From a checkpoint of a small transformer trained on Wikipedia.
Size: 12 layers, width 64, 3 heads of 32, vocabulary 4483, 1.33M parameters.
Training: a variant of Muon for these matrices, 88M tokens.
Each number is 500 + 40 x the weight over its row's rms, rounded and kept within 0 to 999. Layers, rows and columns count from 0. Numbers have three digits each. The size before them is the row's rms in percent of the matrix's.

# o: layer 2 attention output (transposed), 96x64, rms 0.0628, rows 39-63, columns 0-63
# v: layer 2 attention value, 96x64, rms 0.0665, rows 40-63, columns 0-63
# q: layer 2 attention query, 96x64, rms 0.111, rows 64-85, columns 0-63
# k: layer 2 attention key, 96x64, rms 0.116, rows 64-85, columns 0-63
o39 112:494536346432508546488476458488485475515513530488465482395456518491440577468504467479469543491469471507509561457519532452520482510531576498532488520462516488476566498474478483482525548472551532
v40 090:488453517491487603562470494505491514417475531541502417549498532422503514462494519453512510475452491550512461510448483578434468490499541416512479502530563491518492542509450445468585483481507512
o40 091:474528451478554572463454542441503465537471480546431466470496487554530513590502453506524538519428466470413530501530512491482559545471529479521425500525501464492551442515588539522507506531489457
v41 092:538523419533361540525468480538507462529508498440472484423543476514505444457530496514492446522530492548515497462545433471543523511517501483462528514482438485490545590532475506543554451513466525
o41 086:475508458551521578478516476583506455547490508442515484513519539541472444496495470493475531569525527503498478466485453531510424453501487536565539467453560485489393458490502550499514406554539468
v42 110:482508456499499558430519527487494482485482539492487487525537546497491483494481535538472493541558528482558429545531458542576540492599470514427466466503538514486504588491455568616525503512455495
o42 106:483420497480523499486451484515446532498492471483566459557468453520510482578504496439523538572446508517572517498489589530533431544425505527560529454471480480493496467468486577543549464518495454
v43 101:495406497474470497564508533482523441501469519439519430474420538454522505493523527508417431486447522499459470558479495439541493552505442461491501503469426470489525466578483453538501512476514432
o43 096:466524489532433542380515464509519516512524517521483518585522461523534438423431505480484551490519469559477513436426483480448519515516499514525508511495479463457508519536586466463522441437494544
v44 081:503553483564484545522482482535482527473464483425559546577508409516478477488492504501571503538590472539502483501472503468501493472461471460446480539471499575522457611475487530443494533447543492
o44 075:427493493546510479500557516512439482485435511451491526486504502535466468531498547553451488490462427482443447454543520505591458499480530468583507476558465534543513463567403514532525514555536487
v45 099:513553482488566502486477525493457521497495471602477451465474463569481502471455487457542484504507543462545563457463516430474427517497528478461533450465478496505436481498547415567514572515571516
o45 106:493539508506421485531527456501498490539524566467551532484543469524506530458530531519512502561497498517508577533443486487453523573524494478550419569507559488469587564474481477477518553537532405
v46 131:547509483535466523523422461594399498481496512510485565533478529533479527479467444497529537552524475455510506501496483477452549480459486529428463441479476418510491537410503575534504518539500450
o46 136:463426556444488486536485437540552444436532541471498519590475502542466492551609477484526538495479464486483401543514456487482526544527465522561524513485510524516492457523444530498473526465551500
v47 091:506460531493437524523485440499543481497569524557596511497451573491509517508512553529508472496526511517502484515534535438523443530527544443571554542414491536477494522486480417471467597535492499
o47 090:523466443511507516451453509482441519451520504563510500456508447566465517445494521507520514501492485507517558444502422438500468449443520377548456516474452524490515510420521498504444517456531572
v48 112:514580427491495464507458446519552541470552499548442493451521491531523502506430452522477546501525521478538470450462495504448538518534507531604542460539518474512521436464592456479541540524451470
o48 107:562447442534459508576501487491541490427577494499445499558501527537509554548595517485492419477495554528516511530517456516456549518503532458517482549441487500536472569504535512528489458578524526
v49 104:516533509534497485518465453409528498536572419510510569484449471417520528387458480606529506466540466538525534510554507497455529511474524543476501514497449529469502491472500526438459524525504492
o49 107:542491518532522488456573482529414515452479484494563550469563521470555510515505445523520433468502529492503472442488446520533514457518431493492562528573515534571480486403442458482466466550489524
v50 108:437499497523442520485445579548526508507555549452532478566498463484464463437490516515519510539545498423497535489499407481508450435554550466476577443486525464468440522453487534485464515513541536
o50 099:544513461501477540494481445515469515546536546435504480389524520530549499510522460529505561475450538510483518499507524485539486537583531509634527544535487474556517493463416513470479528501509566
v51 116:581480492563556518453519498531544533505435452487405497501561475521521526483490464430533546542507507519484557506547478514469544466505481521424450433506512471547586519462492528435529436502477523
o51 115:505570485448554481570487497509553469442454434527541493489488554515479476575507484457511500492523477431546396521450566540502474512491507562455553495539594471498473467544470473512485507541516465
v52 130:554507506501453525507540420571432478543546521561502486549525547502550545492451524517476476469485500539509511467468544492442503496513447422446484526536489461490532582472491543498623495467554500
o52 123:498525487476513536546459509504505443463442507531498513518436485491499492562581450525559522515487439496457460469550483500404524571493497470523502526500547567391482482488546484510519515513608456
v53 128:457507526411443500460503471466424513459494533520505505438491491509435420552546506510560513514471509544488455483528508531551488509487520562511488558439427542469421566532527482548440483508531551
o53 125:440473524481501507487512510537487488629502554440514506535554474450439507462443556506508516502473504489494533534515542469492463399463462482452450475466401490516510527482452571539529453465487499
v54 116:518481516518503500508552575484419519516527436497579571536546546537482441479494437476504486512550555513403524487517527436490449496504519513470461549485432527506504548486577495499412501501493544
o54 110:485492526406509425511484461520512442505509544498575514468458497459494507448415531518466504524538443539505502473522541481526406460544506515538427546536473549504564511522385502527514495493505527
v55 105:461452537487483480553503475494503470472468485492553545527517570468546422527494546458566437421524514472478513481531445548436489506526526527451525494526461518498456532421491602501485419504483442
o55 116:520503530455579484484548580457465503496456512462510461485547410462537502534527412543440530506504489474502464495560533495507517434503490541506543443458541492454524514477383487490474458453539519
v56 118:514472507526569516524542502498526508496492527414473591583507465532442548455448524497479499528480501478445473576545564493515523453479478467467478501501509443484539413397518556472541499471511480
o56 106:513486510481496536494427467510500425428538456494473557586457513472492490578495478457507489463488419483476486460501544448540532592532513500509537486578443482479480484581460467428495534518478510
v57 118:536463504461480465500504491473540516471549469457466516454563519523483513470462529472502487471478456495500438486477571572534542525432504578535449470581526544463525473562476476594442471509439434
o57 117:459465503478500466442486557540485534533489457489487541472493513459451565537500538488473446533483555494561516505516432517518500485511497548417521450423395502563539476546593535486518459441492497
v58 125:511543472534525467544504472555528488525505475463482480517554503484568515480397487536503527505498497498495497453424577548471533535452442497559447491509477552557546484433530498490576536461515397
o58 120:508505501486490494541536511512493498467483421485449479519476486550533524539588553553457415455479443541500477462524467542444523489512555508468517480508479611518535534604531497514501474552578489
v59 120:530542511538577498477505497465489515460525500506453526501525524496451554430438491511541492525540434411527471495475516476481534471528505569368448413532518508508489529480479503519421510522527442
o59 103:465456533491467430511471491512486546526499492492591541483553415475485578600572502489514477501448536477559402514477505499520505575555460517549524520506465485481538461536514466483498541460528494
v60 117:568509496552529488498513485500504490521533504512519591510429436505470565456498495532453532462566448495477519526455503457496496504512447475457486523585477465535556474588527488400458456486573521
o60 128:507486466537496497543547459496497488446491526533448566507428543420490504441455506523486467458467477530465391495491503484570499505587463512473521584568509465470470468492550410501532515507491513
v61 126:496573463525543470503528581507512471559560449555491486454562508486530495487495529578493472486495542419523544451512508535444472463456524536499530511464470465619533512438529505519528443536520534
o61 132:568539458494495505589485469551499473482518484479559442429502436518587572506532449489507439562507524514541488546493493541553464462564516509480477479503541597463496546490482467459522494533512445
v62 095:462461492546598500530491552462502539502496407452533503534471423495484481466463473479532481472541494439528486554493539467468436485402490530535471488500515562453439426499474526516467511440540474
o62 089:471505504495473425428525476509459464467459516403507552488521509487537498482448502482487478482511455546461565491431445481571550583529510537500494525574429512568566507510454519445484517511466464
v63 120:461530498554553586490514556487527508466552506467512468551559454482468507415463482454529476542475467493488469487489542530439491452420588470501528540467556515544516475415470455458505510515480558
o63 121:506525481499528516479414505512491490547503450511500467410515514538541593586509481529521477533501494476471570503513492457565478487543540474534439457592478532552538430539484537499499535571489449
q64 073:553521491535511483505454513499489485519437555501565488463436433492463498446563500506481510469454463470580494552469576521453468540525518514528469420529545493482479478583488507481598468560547516
k64 067:468455471609454510465527475402514524486541494483457471480554589488486546460497428531535446557512476489503451481528555496488494508421491485523468486504482502460456478519584516499518569554500458
q65 093:515534558490565522481487528440585524452509432556518518533551469506501500502478480511412535458513411510468460509455495511550580470494529452477499545558483548488532510531571478534533447540447537
k65 081:525495507509501521461505517481494509507449496603445515577482519588462479530477579554501550430494454466476404458414496502533495481497464494551473478540486497518531550513517514560510476407504488
q66 077:497613510499517556489496513505500517499508449492490411503543489494435462458539505527432467450575489529530509557548516592515561477551555466498503529551514515470531506536540472513553581526481458
k66 074:479525526477506420437546516562535534563551455566487474610526481531525476516450490509509466425509470483492496492538455530534555429476496529485527509572445470472514517430492473576505481520459480
q67 082:461474494551498554509476617501435439534496462533480535574497502534456449534475557464467503434514463540451509516451491543518616477474509520521546551472533509496466528514441461492504465531456503
k67 076:505585512478478479440544487436489588472545470553509549486504505500506458467491555511481513475534559555511437584584523540528552429503518484527498439481495462558536484519515451526511497439540544
q68 094:523476528502520519488420498474532534496476567546498485440533424477471477570509463503551560470510510446654427533527474522505489504455524483454492463497499476484500566483520546548495485509443462
k68 066:516503489534466599529539577537523480477496481451423509581543544514476514522502432455505478427534460530439476470487551489497526513499541472479562540572535431507512518520464487502468497439422519
q69 082:484456593451510508452510511496526489522493529416518491465496455507557506541365511529512494515483547486469515497482512425564487447471484461496515541471452515534512555487512449539411516536427516
k69 083:480512491506499480521476549562461526516589532511550475564556511442523525462540472485503570532448472495476541509592484464531413538477557522503566545453462485478462506514479521498429479586473474
q70 119:453466493535430472534533513505499487563467531450461493569498531517478498428509471444472432513503501527404491492489560490448449510508531532518437464511508396528537505520490532481511476395564486
k70 082:465488524502392506519551535525501468472582438453497539438421480546572541551549492536528487498502496520545471522442493531480493537568491483482462471494521456547590556501523506485498504522551559
q71 101:569433514519481472586525503480510521516553497559516483481446472431514447464519490453505476543493461448516484500536528584508495538430541515424467456527559471466494445476543571549498469470446454
k71 104:499509490526469530497544488537492516487382539456408503628546573585504504498474456531489454466504508523478533503498534469483497437529478541455515515487473512487509580525490517474461502489540570
q72 083:470486523471576463497486526447454576499520472385601568498481497492491512484465549479529512559482504494501488518551522497480578510452522477525509472396474435507453484494493534470485432527464510
k72 070:479506523451575490520474481481474549463520522397450461539536479510583566515492510489544475515507549552496528501502523493461442461554515529480450512511478565447459457511418516448547589542516476
q73 087:506558485444448497448578425500499464491504566508538545443506499544535512533535466438516525526518527497532489480485444516555518405466446542556546513481521580477488497501496563519498466489602507
k73 095:457527503514430470532527521480534464473531545577536470467443484494554504457512434518458528476485516495475594428442452534500555475412470549452542440512508541475480467468463493579520478528523481
q74 089:466493560524431448516530511479514556511527503502561538439536473414627504481499496462482532490549570508544501515479450526508499465506496523467535476506438595481448526494481473519559479564526461
k74 110:456533512467560481525473488510508485514579513569559496436421457432517481460506436539461483535529524539536577465499502453515539488449422536489515467493525560468493436443435504501525512536543455
q75 086:493519555492460521474465529537527472513482510445454538519488584559581430443397460452473493475535490543430548507502412480458504429532541493465528523524500492535508473493524465525512522520572489
k75 087:531516452412514463521566421457513470571464487467497564529472403445513508517502514527526494528531545556500499507468504568470505544505522546498615447550569469456510497505477499513490520540515481
q76 102:540504481474521503516536417477524486490494492477491550494494558468545497482470493446451470531536499524485475483443488565455521451414551483456528465467579513485541430472579526540559480468576416
k76 102:437518510518502484450496532453520531549457549556483548492460494500540538475481436519474466537498516520483544450438475568488494477508434536458603490526441576491468515489462455538519506510609448
q77 083:515516446497527529518536407418536406507472528428517498480510553453507529523541487532454519518496451521504453476538515577496493565427441474510513502508501448472534464508485562436527492471583485
k77 093:516424530558599480541438542529483460455515547505461434502458491552506468509558499506524502466431472554567516535454533499454463514495395505498450504442523469529525476507498504490473551449459538
q78 078:515486534460484538488516487446497531445470495512494578448502524418546509489476528522446519525520483525485514558521464519580565543548406531493565489495529537454573526536462459512598468553501482
k78 108:504482488477509479543529500498493504524519473484562527465422423453518508524480446497449475513532555503484563474431454482503490476452487546490521362540530581469483464458469457521554497520533421
q79 110:492552503529462475447542459456518521490511508464531532442531512455618488437477465516457479471565519485476548515458454501557514427471466569470561533512515572447526462470523486564551486513545476
k79 108:499593492461470495518482497526475542547568483537497498461424481426530479483506444449440505485523550506427608489473518521501509505435513513525526433539550577459505492481457478523455482555534468
q80 072:525519513543417448427530512483480477515517481463552494480576438537564481556499525467538513454518507494535479495487385524502533415505515567464533488522426527532476504505551493492442522454451539
k80 121:493518536483491477496557552418517516544535483522549526534509451449519469481514473487446490549523582521514540437443405473485510487406461527473536409475515552457581509490484477504548498506496461
q81 122:457540500501513492457470521479502547584546474538478497472448500455559494473475433476485525545513551489539604516453463491408515535430573506469562514508517567556530526489506442515520494513529438
k81 091:497491515489568502459494462487436512546498634438522525517508540549504542520493494468512422513503497543461502473486519504492506488576489522522514457535476583536484512527489476495616488546597511
q82 093:468442514527513486557453542520528525473523466510482520561531546540396496508537555513555488481455481424450457545549566484448500477509533450502399491472506436513503538505502498514465428474469558
k82 091:431486501533458535506504511463517509505466445553578553581554445491560515468473532498498468484575520536509529430531459493556554461478518556428537482489507547524540502492494432455594473494506501
q83 081:495442524481456545475496549542469553567529467513519602518471484495485503524451551441534487512496562493539516510535504503502575440545493475486621463538444509523542491478460484507445433507446533
k83 103:510475509456409507515523569488519490526475493464544555483448463460511518481484540486452428534524592503452536463489493487530476470475476549468563447472480539523559522450502478481608485534490410
q84 077:464549533488543482445461534477549539493499471418483458549565462511531473479469463496474542482456537379527488532468440463456534508440528540506426563450505484486483533467506495418530525519468527
k84 086:471487497470574465493505441502535528520553592487568503563555528493501439508528529566499495498526484470517493474510424475423476562478547508469437497554508524514482576536418455469530509482509567
q85 077:473405559530485457509463493499480561453494495529441575504509540515512549486537521469584582446539468496456519566428521501501512454562474475505487471407532461475511547510545520543524481466488510
k85 082:488418502503529505572540495533555558497497460542497531554444372540562525529472519437510548498509476480489419457586499558527541524440494497495544506485539531496443494513489493493490498559509516